python train.py --num_hidden_layers=9 --hidden_size=128 --num_attention_heads=4 --num_key_value_heads=4 --head_dim=32 --intermediate_size=512 --vocab_size=8192 --hidden_act="gelu" --norm="layernorm" --norm_place="pre" --norm_eps=1e-05 --positions="learned+rope" --rope_theta=10000.0 --rope_fraction=0.25 --qk_norm=false --attn_scale=0.177 --bias="all" --tie_word_embeddings=false --parallel_block=true --init="trunc" --init_std_qkv=0.0413 --init_std_o=0.0 --init_std_up=0.0413 --init_std_down=0.0 --optimizer="adam_atan2" --learning_rate=0.00161 --beta1=0.9 --beta2=0.98 --weight_decay=0.047 --lr_head=0.00765 --max_grad_norm=1.0 --warmup_steps=309 --schedule="wsd" --decay_fraction=0.711 --decay_shape="linear" --final_lr_fraction=0.0 --batch_tokens=16384 --max_seq_len=768 --doc_mask=true --train_tokens=185000000 --max_steps=11292 --dataset="wikipedia_en"
Each number is 128 + 32 x the weight over its row's rms, rounded and kept within 0 to 255. Layers, rows and columns count from 0. Numbers have three digits each. The size before them is the row's rms in percent of the matrix's.

# up: layer 3 MLP up, 512x128, rms 0.139, rows 18-42, columns 0-127
# down: layer 3 MLP down (transposed), 512x128, rms 0.113, rows 18-41, columns 0-127
up18 129:134106138156101121134163166143079168154127086160120127175122160094131077134047164113100138138050081088141126153154122134132123169122111129095118111103080106167185119137174155122155099077135067113132151098118125089112164150137145123133137169111099161128120070114102071068138096047161110181139186131134151052148122108115135139105183076138160122184156084140203153126149158113097159118158
down18 146:137079087123088158115065156119099118164142163109171138124123106100225140122141064180183162190117129106116148139081000082150149097099153174102045124096162125090104117142088127143100108177144141163121159101092131145172150092090182111117104105170090140107105101147143165133145159083111143125147140136118172094121111137105087134137146114117130136124172167135118153132119139159135139124198
up19 090:066164123103098118171150145113152099132150190154106092145119155177133119149116144158148202164098113152093142063130090129128167188121103039160122094108128145102112130121139019101105078142099068122135123166095130176113059117119142173122110131145134105105140140140141141087168120135172078121122176108112111146101147112116153100145164146120202150173144083072118166117175116102181151111161
down19 099:162175145139145119122152138205146144106124100118166172101081156098099134070111129107112097119149123084197068174091166093142123099123126233160141159128124087133127156117082169124167165115135185125111119150145136065103140114092112100102161119126116132123149108097134125159117133084103132067186094150136110191212094160154129150111114095179065102119099125139132110138052165141085101136126
up20 079:164162114154094127117175170104081209096125093097144131169103144064113145123132132143128085105088105184144103124078165077072135145120099126140138170167139155113151131092128173131182096109148138156154117123124110192094128102165058154165144197112107105160078135127132130052110095142119121140173150169225166134132080086117152145131127144134203158147136121105143102071158109104100105106130
down20 063:129087125152155115213137121179137085144105168143165099111080125147159104127144168163100136121135152126118089165176135114144141127108128155117145097167102175207136115158084089110070152109061128130102114105134148067162107173090106132140134101147116160126152128135194182183131159158119106138116116079066162125099197082107115151106112121122093062080152163133045086175086120169149139131120
up21 097:174105103113154130091172147134082180158157137112155112113085115098134110129073079182133136129093193120116090151101130157088107139177111146173090078092056124147140099131142165153145108125171077107144166170132131153118058160130101061119129150096119130116167065072111130182149141157214172141123114188128116120124119133142178108169102118153104122160138118088106147152122081113197161135190
down21 097:143114135141136125125119109131188112134175140092114144137079149073101124093087107149080164130145082118167194131196069117165132167121157117104182143122142181165135145113096137088114150085078183145162112088169126059105155133104074187153110098151130083101083106159111113075135192112088109083153124101132118109170102137129150150125097171161170144135116149164115189166116175098046140157130
up22 008:112130158139134140155160106116090122094168089146137082137137143132153150112118181141046113145127107149125175148121166130084145133202127159093143176107142133113092119113129097140159120138094123171147155151138090143180118153186201055131104147139140208141102121064130161125091158131134107176151140183107127120112136147184104055098123162150103133135137085148145085191159105188114109116232
down22 005:099153096071105066195078146140122084152117149046084154162141052083178106140100039106150136136124122098147114062099063158158122114065097114129059103162097127127187128087110122094112095111096128098083133078147145111102122119118132151118130126085108056087140128146138076109140107128113170145123112117130131092138098084151152110117097085119146120107155127104107147106098182081103126109096
up23 145:096145131148096088110177118087089114097083132165096126140099126114143138137055159160175148129115099135092160110181166136129142154131134084099105105082114096146149119085160178137162055200081108124131167092058200109086072163172086168154067101138094186174128144139094116162143120107115126124140155119108119126191172138120155162114103158147120145115127126149123173153108133179109147069065
down23 124:109129110114120066120116070196092143133121109143165145129093073076123255128109155121192151137134095155096133157155125120146131119155131104132151139086123115153143100074171151110184100150108150127171166139123159122101125139158090148140105105142092159153151151096086088146142109103142160164130148109164094112115152124081124155121116115142101055086097080135178148105161119203082195078106
up24 116:165144158145127206144165169136067117162149095123126148135083094152116103107133134160080151122113144214135140072105132139103088125137116164158130070136178167119130130039161120146166118078101087145133137166118109171134188077173133121138132192092152139117108169072090127096136094109105152099126116146137142091093115145135203086112094167084104142118060080103111167121166146167079129099126
down24 124:139117119111135060071107154069184120095118089109147108159145169173159211079078151197111103086143213124092101167093201156124125137140126088125113131185079145093161134114166078110149099102148164135120154109126092147152152173118132158122160217099158124110116113162109107131087186140113114094144076146125070091094167159171135117154124119138098100133121133130119085135155112110163114137131
up25 091:161094125136110136120172097186106170126165137117154102141103137127122142099130172127160179100120148130173098170107097072158124130104159136160194090160062164100104125081131097138139121181092102137135109099144085142028111163125160126124096082108131158136110122140112146125110206184130121115109121092110139116107139099112139207159157207110167157131154062096074087134141147170172077148076
down25 088:097149090156147099102104127040146118105116124123122109163128137083146038143109083140174140120079174153124173118168153178087165091141137117101083151125150071187174141144160157135089100111187122126138142137125163110193132141118162105121164146100121176085156109112132165116135103150148092177093097142117098199164129156135113081125078096119086106110143176108178133146080065127130155070177
up26 104:062109169154080124111172122137103198117055093119144131168108140135098137153162085125109154182148132180146090108150136132127128132116168124074145052133139187148180143102130098109157087136121116144129135101091132123136200185101095131168126101142122129111111143124126103134128131127110136138079124071208101066126226159160144134091094193168118102086170075123178155127117166094136135136124
down26 086:151089135104140101183160106080153094117154153106156163095074139131091143165181102162181145110187177103105131183115140056111116165144162122129131127120139118087098178121107182119170108077133151122112092168162107114133107117156171148138191094204134149083150136085056180166160123113097136118136081111107101175154059117086059088129129150120148124090130153140080155114109117150160145098093
up27 097:129114183122156178176133078111062158151099108105148074206161097144126062128123191141124113137129136179154077081127182105086171112160134137124111082088156132129186119105172167121082126178110097127150140049081140142076134155139166118171094136135156157134096179093174132154116129115114150077102144144123137143146142108134139161113122156106146057128101150113097105112110171176103124052097
down27 111:069134120128120060066138176133180128091198094140120152087133143119213174090124126105160129122145182090173101114101062175169087094170100089122108150122105193107103111152076123115104132128130128122039176183140123122141110090129133164129122140163155182086117086124092163080123119121122109103144131154132084185131129127161132164162122137122120140155107125181166135107086113080180097131162
up28 096:135123091154087127139130123133077083136112070082117149111162065097113109128127115086079203094180150165168139086154132176134124136144129170142189147149107149165064100100175101142179145087163113117103154165116177207109145125120081088093134146151075178127148173121136138126146180089132109114099108202138086127122120124137141105161096174112187082113132150075135156182163107119140128159169
down28 096:165072108124098145149114099124120186098152179185136183110116174185169110163095100144127129126121102155083123172132105119151162124130110110103147167078090122130179167139140102116118120128057110155126112119183100123148149083079101177201151134117198072093133133141117126110137136100141145075140172129102127099114124097037142115166187137139081084064152081132100167140086160098140101167165
up29 006:113111099149119110094096125156099178087073112152110098113092066073140110109127122096149096071147120106136060095122091090127104096140124091141167094150095119138108133127137133113089124099068095105143136090088142167127144139098079075148070158098158120159061073107090076100103155090123164135106080101096154126096110090153142101138126096178139105105120092076135167087084191088140155079045
down29 004:163145135110072134139178102112173122128174090104159104127114190140077115101125163094109201112114160154099148176118139112126135104142147132069116178093175098113132165144127142108152092118165121121107122135133130076121106155121141172100179028147123181151157173147128184202148113115137084085129120145170107130215178139066140162145097107115100138100105118125055095149137110169161113119182
up30 123:113085193163104092106124181112079082132152073081117138178134155066141131156120122151104103132094159059166123148111123144153115174197147084126101161132094118143111163119112128105178111155149085140127114085066131133151155137132128098130114113134110153165134103089081114105209132107150132133141124081155175079154131184225160119111130140186064122118166141176148109088071119148097150101101
down30 122:106136086198083069025125136149116128127093129089136110116126097091255140131139115121171135188136156167154063130128088138173080132117112127144115106126129162079101153177082161167108075159108098121095144142104130204127127094103212116151139148089132109152104164168150117136154147118131125127137185142103108125084107107084119121107143127150141088158134153116111116160151129107152134140172
up31 093:103103131119129098134188119129115102090115156150171104111105156070141142129120139143140083158095135121148167131158067112193160127110130112140136051189047151170091132148116144108172095127157139053114126089118132129108118099114171148143089134082127147177049110095074183075144183096163178123116144138098133151145140114090056105179156151138167124114152135139134067074187097132134156104137
down31 087:147126168067089146129112131152113130121165120130055120204165131141144041204141100138116181108108132142121126174129124184142087116089122155137067196111138143124142114092122095108076146187120106178112150170179117175103138089146151107112160087129155145057159103119190099098134123145119115165112139145104111107112139154151191117090084070113126112073152142133130186189093137110119105117096
up32 135:067158166154139101109171087131141163135081149118134135146161107130102140130148165104143113128102156146097057127154147155124065143117165086112170140070088175187085094091148127095146098177110139096163137148064194135097168155120100158130097124125087146125102108071100143109204121159150156163074172124119106114176139125141094105089123168141105129142169074186169140148141194153075119073101
down32 126:158082173114091106073194118148127142112151130150156147135123104121086247131149152141142146091099111151145133149174143115113120165153090069109173108122127113085160105100161154131157107172129126110145146130129159116118115174148014087118119104103085153159134139123075139110163126165201187218135112118109094088137111106074143086117127131088132156145114109146144132132140150151114058081101
up33 116:074082178197099157174111174110154211117145145193042153167140115100151081106075110126160148128156151114118094163165144139080114107154114165077145110097126091166109139141109095164133110123071125119170172083114132120110143142175103113133136141085122168161093053132135080162128095136103115162090153133149140090106083169166156139145101179119117054147177130121148099124151143124098156093150
down33 109:161129209163151207084112157116149081147110144146186115121129134109155092144154116178097131141141150101116107104142114155115114091068169141102082151170090154154186083073161120102113124091180174101149162115178089127138087109108127071160112120113096158110193108126128113135135122139105145158182161082116149129138118146125175152124094068095137068113143102098052083159103082146170103181153
up34 103:158111131112205146117170146167111145145184105125159095092117162080106112151121077104137165087179136181116162129141127148030111132078137140143168161109163121151072119094162115185159119083132073169110146084133083123111162129154095103078106164138078143105120107088089125105169146138125096145135108118157114075130119172113182111172089214153191129122102110103160171124169144164110088129132
down34 100:158151113135109131140115125069125133177059166129103080113101149081145074163093203143142120123184146088093212124137090096093108175117143164074110174123122120113126132157102142163173102091123128171179137114052153160119097117121123079153133086139136156136158168139132164150166145139122149122151156106070178068133105159160159155056206083134114118138112135108088178147138116111088098111128
up35 112:098196154131104113136126133093169113142050151141124148197161087108138106115188143149116134115085142097122147090134143169088169084169109114049142163039120115073106141103135133110146108166146102126144127139167109138191138085127159151098114155105131162177099151106115104088130092147144132085063114133158175121119066141157128128084138200119146156080166154175138138131091145137109154045097
down35 106:135091132102104133108128162168147069134068156130177118135121099060117138159100081106134175177124194099081099170141139118154194089107114129140158114162143073098069094130147144112050108105129097097152100211142126113160086100108104068167118135137110144093180140135144140104109144167176151110124128123139113153102151087120091119101120149135212176059145190158149164160142137162102118149138
up36 027:092139103119056152107139124153101117092090120165137081098075093091116143113123147118089080047100118156121111105157102101125146148165139113104138114110104102109061136164135135151132140158099131157144121151106051138188177123119121091179050154140153161156064101095138156112087118088129156160162130162109144114119127066127090105159098115195145122133089019142160089138105116121125119080184
down36 014:134130136110131070161082159098112122152158118060100163203162163146129117125126100125147210202152131112145145157110160120141106099119112138145110172141160125107194140092128105068110095099132103095076145089186171093066078149130137156095200114123095104108204162138123119179140130130131111133104130112110109123135159150148162152098095126054116115080165180096065171145172143103126125159102
up37 117:138136094106172103162108075153122120131115119144146107127122126146109116115149154134163126101120133106139162062196162168136060081164136121107116121124083155135152081101092085159165118209113084078137138111066136216122139121161181151092090149122126155138128103112113121080108112148089146114121131112153098112170119099188168125124122153167113038107144153094149137113122186193126230115164
down37 117:134097107127122129128193145136141092160103172103064089082135175149147169154130122136108101098154084125183123145084192129082140161143140091110161106101132153082104153104153188104097136098115090129110088144164116139168186148139113123085156146157139116147195111144156133117184095126143108075147147083111136180086104180059135123122117104074152127143126041175138104161117168135167121129034
up38 102:137081093137124117156154098098166158142107156157123221113160101130131130119164175094152185078110156127095076092112141051168123069135107119095130126108167092150093139147109097144131109133113139145137181220139098157100133096117102101056110152160120128107149175125112079129118168173155142151081155166126126128125158158105112168139169192111162096122186067093167152121138182126070132095157
down38 102:128151147143137120124183154150121098111146141131074117171106082105181107141123103156154111081184108153154110175165080156127100152096102166174121108161144174157150130097056129158144107178093137025157092095157105089120063076147121114120127115124127156179099077122146105156160117102108120111202174144134119161143132122131137136096137109183160163137065137083070148068087081136129173154151
up39 082:172088095103158180044178148107123090149086111136130147144115116081138121155138105063180145086109166133082127081165160156126122114159152099140135141171097111144127123157118094155154163136157124122148159140097156174065127140132124102116167097168052113143116162142089094125120176108155151141079101188120188151200139133114150167142109147111121091044196080123155107151056120119115160146113
down39 082:088159141137090120146104165149093135091173154107132084159134155166097114084073155221090092112151141166147119199070138147170171119111074170153076130130150154115057102118121151092107165131111132141077112132151144099158135129151136122107088159093152149140146088090147152133165065160105127119157171115125088126069153086103115097122140110137147157213061150111082101142163129165182132096163
up40 110:089159153144083114133109069154117129176134142135070226159044104091141120116155111133066153119110114129075115103116134105180072125109104132161143136156121127158087126138127166118154139154108113106102106128125111152109167208102169162065074129146121121186121118119143092141101124143165110131101143143135166100173094121130114063074137201129089089151171137121131149182143207147135179108090
down40 101:112100124186132175110122116156047141188072101086097189142103117079109104120152165107076106082156089155124178164081160148130122206145172113170128118119110148128091087153107134166110172156155125141164138075149178111110148107165115110090098114086140130085160188141206148112152155130123160121138115165109146116098093068085145121126134145056166124131163117092114128123081139142185093095114
up41 014:091088246101151145177141135129111077150153070164149144140161134050193156133136114135131114184126159196177114130115085127165104129106111152152154116106106101179115135116176143123120131141099127124117140135122126126164102118190129095126174199122170134141121126122118117111135141151100066182100117126121135126118144088050065107097141192155121085134116097116142165142074176167120151123195
down41 007:149196054156105109123124138129111155122125241089127128121126151139080110143110118135115179073138096104121176120157122119086138146157102155112157134132128136095158157135107129141124103197150112205144137117127095115094165149106152140142073120159112089145126132115178186154102111143164131141143121155159138125147091143239131130150102071084170146121179117132137052163153050088164126110164
up42 104:120049123081122141136173131110113166102101094126123041149116146098131115162050117189130127154133148146150133160109115115091129141153128126165163109129067130123165191053247166116088138088112105097109133101100082094104102152118138131172141151124135175134075134116106156154140141111169076164128179119149136062162117154159136106141148143181160149196120103081100127119144100114139143100107